config = dict(
    n_layer=12,
    d_model=128,
    n_head=2,
    n_kv_head=1,
    head_dim=64,
    d_mlp=320,
    vocab_size=19644,
    activation='swiglu',
    norm='rmsnorm',
    norm_place='pre',
    norm_eps=1e-05,
    positions='rope',
    rope_base=10000.0,
    rope_fraction=1.0,
    qk_norm=True,
    attn_scale=0.125,
    bias='none',
    tie_embeddings=False,
    parallel_block=False,
    init='uniform',
    init_std_qkv=0.047,
    init_std_o=0.047,
    init_std_up=0.047,
    init_std_down=0.0297,
    optimizer='adamw',
    lr=0.00549,
    lr_mult_qkv=0.4,
    beta1=0.95,
    beta2=0.95,
    lr_head=0.00744,
    grad_clip=2.0,
    warmup_steps=374,
    schedule='wsd',
    decay_fraction=1.0,
    decay_shape='linear',
    final_lr_fraction=0.0,
    batch_tokens=65536,
    seq_len=256,
    doc_mask=True,
    train_tokens=252800000,
    steps=3858,
    dataset='wikipedia_en',
)
Each number is 128 + 32 x the weight over the matrix's rms, rounded and kept within 0 to 255. Layers, rows and columns count from 0. Numbers have three digits each.

# layer 3 MLP up, 320x128, rms 0.121, rows 199-319, columns 0-63
181126179121153145153106192140122128142063097117117115178135114076196143045146164149119166157117148086144128139074114162146140152111187075153070097202075140115130132203174141191142146152141115
142110156062125145170128158106117143122149156102094139087156143142136081154126148157092095134149095100106107108109095131134155137159129119152166149137112094159112148134219138138169152168223125
155122014138118083131107131075190065115207113130092134123124118120106132173131133156179093126109153119149138151165144069100127114200117162102152114056120167125160094184072109115133095135122159
094111147147080140093082155162081116156074110120133049133157132139110174126144120104118143178184156092089160075140131136122142119100176177189165108186079136151169093142131112077083086079126112
120140094127122162116106156121085118081170166080146144085148110132077107117094149154161144170072147103068164112117128113130143111100117085172079133192128095167105107078108146079128132127097185
117114145115171190178045141084092143130114107035150099074126146054121120174143133118156162148186125209122130097140108134097089149070165108149116158141191158128085093202175185097118124178148145
152191169127122087162123083112099107167117098121160135118139102155164135101110131163096126104113131108125123153126150147153129123166111088138109074085098076082159129155131149098140067079100157
127147146178111140188128129126092090179094190158139145174073133136096111135149135089063127168178085115119111189117153138109156133075054094062147074186054126121131152099124194172090139146127117
117133194099171157115145068138098072186156071124197120112154067131121119168157124094160138122131083073141192107149076142122128123101075123073121150123158117095080142128139071144138106116137137
136117093116131196163140115115144097147189190107142181091105170096137137097128160140142160072177135149062112126126098137081128131120148174134153145168109168148102125117091167089137115157094139
048146103130127121114075150110122130082133100120119176141126151102143090183122130164188148111119124065099154105085105117141173152114140094105119103153103164171152082142121163114115182164170159
151131166152112098159137133149160058119139135130107164097167126119144113126095129113129120103087152159151168188125105157120076107103198110170133132116150121094160103185139077074115129131142096
093137131110093120094191233111165152151188102112122137113085165133155114105144114090139199111158154110090101133101115149118173067136140118124143150099139083131097107075137176112178181094086119
122143184117126107140105077161147093091223097146119158071100164159145093151123154157145095196157126146150082097109153113144142147100166133156156142112108090113060179202082140119166132135150139
122142127136097075165164133140109161138073203151136128156076108093161150076103148143137114142117152109122143175101129153133133103058150117134159178084100120143101127071120186108134145187150107
159142184081061078161115142056112068128138230183159131183123113070165120135137102123139079058165098103118093140103144150162139146071130070133097117129142146149117132069139087161138155130109193
120101065126186128150129159159140152145123147081112138113187104096119148132145091094030148094098159101095100129090124123153154183115160166206120120115104136145147128187119192128122187160133142
112123168135124142159114113139168132112077148119103124121116101085151112113124171075134081098176146091125144136115173108130149142091135188195114169138126102191108145120075067129139108153137107
173151102142116165104159157124103134092142146140170143197108137184092132156125104094153097119126149136163224161173119135175090046078153135133132052150075092088094119130163163092156127157100100
085115137182122153087167145076171152116154078139124064153105115135098086094093128070061170093129105182113130097114122170101158152121149104094118167117166116127077117123168097159104109086145159
108133134139103090103124141093127112123159087043115168111165120127154107123123111123117104124125187147098158061103117141130093104084188106071108130146161065124149107121145123088073151083154100
171107090204056122176099097148092163072170100174119173092083137160181139122157139127121128125201149075116129163076143192148112097131133181119092148088157151125162124129099146185111114096122142
102211123123081149194091099075168173107156139095120125105113112079067173194142165108135121177181074147137139094122117082071136136158153152168083122129141090172081110147081091122137141116075173
090085087166167110132133114096122149107175106151148158101085074085131191129180098185074176083147139123122118084177106115107116204167153141133136138125168064233132112120137101116085155115146117
105138229040101179122177094163166082146114118082153157064125132131105102163156153127131063117097103144120143107111157116128129086086135140150156139062105144226086141114167136156123115146141123
107152166097173116130084143141118094104097171115092151105148159122099146113099073056076136132133093118154152106110080139123159134142123074142118142146167102063136138165112144099096109105085138
097100131031138129103101093097186118124171132144087161145112149179127113114107124070153101211160123110142123195108116117116155106134060171137148136101140141111148186100069126140146095147079115
161153088112096206118116151138078083160103073121180188096125144128116096141165123162153112149129157142128114088163092054150091127137163077164180138084176114102107159078124131153127118098118121
160173113127132141166096108150098152172187157091140129105078134148095092130170105106079196098136172108121148096161143121104134186094147173133127060100137132111089118157095131174110132078164128
096154139089094161176182075103085170184075108095147087128088114153141139149189105114152108109118075106122186126157133109126094138136123096090124141118081098046131160145135117097127139107125144
160172128129135123090173160104141105135094121136116176120116116089148157155153097184053138147136102104146142076098152134132090137102112103145173190096150130094103107095091098098091156133174121
082103119085120121162089142125094157122170199087190125096082095138154155155115093155123146123136136120092112161214126099197117165079120145104101134154169101141144094121124144100158128072089177
119157107131130136132145078146128140116128123102187087092106119104180092195067098088160146102136149126122110116183188124164160137149103096072148087105103086119197117120144126139103107115124076
163120086132151108137142119228121175144093141143145110128103168125136102157090120099179144124168172095137109133122094202133161115138122143148120119077070111114123138186081085116143157168124163
158137147114175098093139063138135152140063157200143142129138081142181149131115127133154150093158119135148105138131159155138103119108047136086096170101139122107119144149109105129126147107181116
200092097160144103132144033078137094077130156151142131138088146135118093161091130123142089126167112140248127110132095099110141144113090147143102076107148111106122148119114135148196075130076171
077080074077108168137106098138148081090146171131107103160108135127104137167163051128093118178211115095095158145141144148200088121093095181124140106110153154169050086146103115102148079109134181
155092092126175120106127146143105124115138097152083137131072159209123160106098165135141161177196195167135085146111104103125119104107138120134125089120136122084110105154059112074134123110086092
112123123081137145130110138162159186184097175099131080048142157141090119168100089109080118135091100132100153211171161127169139140186126147112157153104105093118146131164100126122131112186210108
111122090136076154167132144165137106126093160083136137119106173130116170132129125111174121127170107159143155117121181101182109150147164104154114115088191124098135178135173154114148126175075132
156170179152160122143170144123123131158113095109084142170126138095103148103115147100119150139160107133074123117105114098111081150098150180111050092180093133152099134134085246069094169088166139
145116124100054089146129089098088116196127107108113114115117095074117103134169107097076117156121148198089190079148235077189095157084066108118147145079146119151158147128073074106151172117161137
133095115163107133113107111108093156105155146085158166137076145083089109136138152147160125166060227169168118196115141137124176136153113198115152144092079134162055122147094108112143170164146138
126134156145153124158207117158127099151099111105155107089161124159102181092160141147126129153148136080107118162134139154144158133070099095098166097165160097183143110157150187092160093115111114
141104127135173128091093119163185134049171105145131111117127111176112110109129151143123075124174079176115134112117178174124139084133129180186161146123109176106124148132127121202071122165131133
154086146150114092136164131134130104116081107076123108150185113125107153106113134158121138119105120169173130164112124119111125166088115090116117226196139164134148151152164171100140166102122136
142187157127184080154124107146104097151134152162166125129141179113139089192126121140085113148130071127175120078192105112130128099160119119122128106138154082128111125057126128191117119067163131
147154105094123092139128148129121088084170165164106143131143148176133110115110112132188139131175176129144111105179119084139096138062125110147182171154093148132126074093155141077082080160138145
125083102111187119098101181142128159146132124107124146126112157142150150140170086120121145173192090153099132105139073134156091080108122064095140138104122139082117191091181132120140162110156110
155122127128114089175171163136119112125130161150088181119120127075147092127102173102091119123178096147157093169179098159144097132122134182217143107090127110104101162099087129141104141127151124
128089116106109131145147156125120091135108138132109108094139117134099123154123065194115094087127087130095118182078140138099146120099190152179153131122063065091164081124104088131148158116133090
107177140146135108118149127148128137207054209132110148062165136150125084132099139105148108136143085113093078146195095118031132112142178160134083145088095100124168114127101113085126135067152156
117147166118098165091145110128193142104182094080196086087149144092149093178055120147146157144139182094166092103113165131096150118071118128150166105123198152133123107167158082119174197157069133
159165104146158140149119102161142124139068132157100145124177107113176082198105103125110130161114138135181133119098121126112148112066163127147129135120196145149136109130162109110138141134085126
138164198149130146131149128163133098124192147095142173106143133187097154214123125092193146100113103140046127098134159121135117063128208124094119085142119148129169128087166097084150151178106112
159127143155111115163150170094198133136101176101151139126084119072148162059193091105100123105121137124118159092098138142085188150089094123095122095159115135076167156179159095102130118190179119
114116181137094137137125191102157172140124123142120166117152096177175095104132084146117117096129087120172125097073104146099112139193085202057072101137146126107049189186112071133096138136108163
158120132134101081138176170140104098116121169114119126121132136154135162097143061053116099136120180156145127182061093138189106099138183151114116151087131126095124091150099092122132166120122113
187074105065128083179118199062152099219124130173135196139092127109177137146137113141066064107112088088099052140083095076114135155142092050126103132109146120116165138106105112082126129157203116
135118138169137062107165168110126118159096085190112089183123100104151167076167136069096119084109127194114122181081103235107133151151152121151120146113104114104134120189165079115121188167121145
100171088170157137084140115102088162121154123094149160140171118104086149156139143029096164140110160088104120170118183163154125090131112121119114110097132089151127078132143167136147101131172152
141097142077135181076071130143108142100125052148132198115100148158134080075143126107141150115091105161172135151101126164187142054140143099106106113132089113081165145121127100183127056160100121
098123171145106161162149089107096075135129104191127107189084095137148127139121121093174098129153073179117129143135091096193188100172130147096165162116151130101132146091119074147068135135090121
129037090107120143176136102166115111152093137123167102114153170134132186112157169139107134157175149096106152176135142071108132130122091140155142118118172162067109066185114161151168150141118094
172189102111113180127071135164114092117083145134126132118153131156142158140098078145077116161112108117070209099040158191102092116105069130149129094106113154129176134161127139071116132067161148
113083093110096127120140147069172113129176105183091123180095123118130179103147141090088076102055116155079157182163110115156144122130071167111105096183064140137142143107129135099168087140144146
079158112183107156107143059138076136093125118163133085087180114115099121134091088165098135084097212110157169078145154113135113064112117169130112143154140121146127049023096138152113158176102173
205140114145146169177165115132117121128100143124152127163109090112143123111122144027144093116127128131155087183130105104102135102125145081172136084149086150083131192140098126152172159130133106
120079186066163183081114094131158144107149168080131183135162208169136081192137171088123104137130122094135119095127140129077118132161145177162148097137145171106157146125172143160149133123160101
104097172096143147151125165128000181133133166122135125142098150125136122082137072080130138099181128098089186148108116093157139146096069138106050185155143096145172145155100148122115095098123170
115188100183166155164168111142136201112155097122135122157156115187052104099136129136109112203162118136101155160172114150140168081113174122149115095149093090148122150133159175170131119110144132
122134128115071084117142120144117079141137141120199132136146162088142104169147090063142168157025131085120095125076103154097138149095120114149160062060209183105127166143151084105162141223138149
126169138079088157070154121162117119106192097161178111177090162159084135124117160107073143128091153132123112107122125137110089160138096114071109096253061098106124154105103152108145176173091173
120143134115101130132118129127091176150171161151123086096144114079139157136130131049052112084118057155167140094108105099118167135136107144113068178146093109151176081201123110143139116127123180
113160102098177161125153090144160053125155107171093132146153143131081112123145104166179146166165101114105165105123150100109144099191091133058109090108116163137162197113208102163156129087129145
145139105145135151152126120118101157119154145096139114130177077132114126121140116148121149124199136148156077149097164124130112125035085142117100117130127153161138166118106151121127126140124149
163136103134109147149136149090206118129121156135134167100136114127114102158102185098140109191081178146148145204121086122118063095132160135161140099097126132152088117121155168069139165161156120
118099185150148110171146111168154156142123152113117141159091147144162093203148151098101123168085099153126117074093085090101114182114167215134154114142165126088070163145178094122089117117193105
163176139146113188139138145163171111150122126154100118183088155146170082118087079167146134150196110107123122106175096139096142152194090153099194130155135094148175141121107079143111138027140097
119172111153151104095102135159099163147076168162128086138165166140167107137102154147143114125210109082107113054161131120119169132135077112194117163095137145092143137147116050129149143048160119
137156107069084146114129137109130163145126128165139202089078074058153138134111202142156161098071132143109125137114114177140143115122100176174170183154132078142136136136134110094135119134121118
072091157071115172123139139162119193130135064103212116107167125131139147124082111149186138114128115104133152112171105065183198141173162125130109111128136113142147110148159152122123104061162114
168159116145122151212176101108124117199105126095107101044114163116123162140125134117149139120144181173126103114068090089075140146150163168123160122116165171156117155140059134148095109065072135
153128142114174137128116162101138145124149135121147130122179125146061129146101109133073108088110134142142126199178120115142125151132145155123082120159122174111123147136063151114049059151088135
117088082144135138178094122167100142142138130150109118153186189095136124119101130122092132123157124156094136135164145139187091187190144074156141154124147146139145146152147103123138088070182141
164123144157123126135116094164144178114119118079109096123131131153184091073088128154146116113100094132090127106139141141104171111155127114121099084141089106170116185109065110210171097102107134
131109154123158137170081170166153204133120109114116102128156152111175151122130138089104162104194081133089148130103110130102127168095153136171141165162087158203132082169102158055177174169138131
155116107113181079137106120093114052150150159076139157131123185123102070104145120130190110105187141139084138143129105100171128076151098154219061116070096104129147138132176088126171063149105087
116148125138131075100140122130057150168090159107133135118157142132118152115142138201127127135167109070137127127111183153159140157200119126112137164167190135105124049145179144114132096129160123
108103143105139128116137142161118113119065186175162148072119148155155133097130208156159115046089167096097132088119121135138148166143140157099131187136073158119157116054124202112147150138129135
069133101117064125190152092129120161148116135154111110089131081105137143134071136116124118132109152069143116187145106110062150110123121128113104129153132103207104092151062128095154126154136149
185105113119199108095127134092136162098097075146114158170106108159185060138119124177056104097138148109099120089157098145164145128220082070095144113123198105104118166137147065123154131102113148
213104169163112110117148160151113131131096117165162117144114082160123111155110152096183094095107075160168190125120151152090125109123169134152130119159184144166161090145103130149127106138104116
097145149126100137153127109114196206120130130133098107098191172088154069146100153110136103176155121052200135176110104166099133128111225145153158067151112089157147164184114161133125075106148145
124139156122162077086137171151104159130154134135179135141151112146138179048098153166173131116139147114119122144093097178186124071152119085092141135098065150163128143148204142130119123175122111
113157140111157122198129143132199145133145137094120123130112140121117062167110122110113116122151137170137147114165067066169072130054124108187123176137141179143029163141140102126106129120127135
125154096092145128095121176140139113138162071096125142162188137201127097150141084129100135115130182097089097055171144079107146133144163115140131166074139130149161090140154104134141125123206160
147128174120093138131108140105082125094124099128062099120145075175109158178138100135115088172139113104125144131139117089100093096139096131131052115140051125081151142089103113166109143147136133
090098024121104145117051135065108092104109125128133151156156143095086056118119152126128118147095154122104080136133095099043082116179162155126093138143200101160145132141120072142037119120126142
162145112168115141131149186170082158147138174134112165131089122052159096174113160115090120116156117152117113098189164122139206140093083154121183106110146122147152143104132100069107101143134130
139100124162078041172174145062162147121158115135102082197121081145122103106108133158197056165142176154176143155131083112137109156131145117063059138122140081073106143171188139176141129154117135
113119082152127099113113143121066095174184097168038130155054118105098121110139142091152170118088148212125109113079129092125126172130098097205142090107123094108111150164096094140209133126159109
058092151099159087118166155170189109160097169143129120123186150128144135141118134124093094114138148142101117161156174104177181151208125140189134103143084113181007100156051115155105074092168128
151099101157049089139166157099107110136085141154108155155094137064110120124133165107178085082048064123154154092155126086135146121162156093116117088088131157213139053159150087155121135161125135
125164154099092136133110117166085175143156092064151066160082117131115144124160142103162096121072118137097179132159135096144170153082088154159160116144125138163090108120083116114121068117174118
144108112118144150112088153152133145083150116147100129196108130127125147127112155103104116141151102122162132138156178114119162112093107150142108149149150134147199126175175181173150166099142142
116066154171131139119089105150122107145173108144114082168161120241086139088109136043126178140142103137138154167113100127175107114211156167126111163098153105141225154183146108183112138171142146
148140101138152129126136138090135091103120138079110092142121198159109133162154149178145158124127177118090109174120057164100065100104150082109130085158160133088101142115185152121049141157075100
127108128074105184079150156128108164082136158118156139168113135094155054147120150171123122192143197193163104123153144163171134123116166150104129139113142140084125125122143114079147170107148110
155150155097111155132169071059143112101141111078074137125117071158097206155131169167154138121122086089148116152108073152105087111146126068093131083138141182113141127081124103111103078059059099
119140087094112178081102125135116103071116100120083159091172072200109097058116133116114169140138170168081185166122165082137094116214106111126099129110116137123151133131125121156097108067122103
087153121135099082075138148134135040156121123120130167136061156172123100162159174157074172154133196131114140186128122101181134134132146074133171081133103129067157118141152094123118158122140082
183179095103140161141103078164120141131166136185082170112128083090154127156090177134092167114083113104122135124092125163065164082174106138155148112115128173167068106111062132082093102106144124
143128045168133101186164171115140138141158104140117165161094064121162158105125102039130145128114180112150097136135143147173178095133095094035169146087153142091126188114136138104189160132150090
133126050146117137104074154102119073080099159063171145130115123181141176186091159188204167127104134121160131157127077145145137068138131118133149165144113128155074142137099079154103085160069115
125136124071122170122109126185127152150136088100151130103093107138168096157129108146107193127084110157096116080100166124083131187113135088164114116080093059062146178117161145152112187051151139
105081141179122109158082114100147097119129138111124150175079232171182160147154113111160088167213082108158136119214130127114152139139109185178183077128187121154130125106143098078111129112146109
143075104194174147085166132175080087100166109101132080105106120114106105070101157124139113123200131161164105046141158086170155090136114118101069095111112109150136126077113163123151157114121148
129099124089115115149164152136058114113144198133172182142108074139092092157097151074131118116160067156085124120079137133159125156124135173162145116106056117121186132198097090119113169141137154
148086089087058170173121117070148150127140113120034110183080142146104179073158142134081146124153155121128126146107111131135139146125139072003183096132161144116139127125133104120130062206129143
136175125133099171169195078112117134138136125153114141136116032147148081080204128075169173060099135092093120171107078150048124096140147136143134116118121131156084061113156086158162133130136149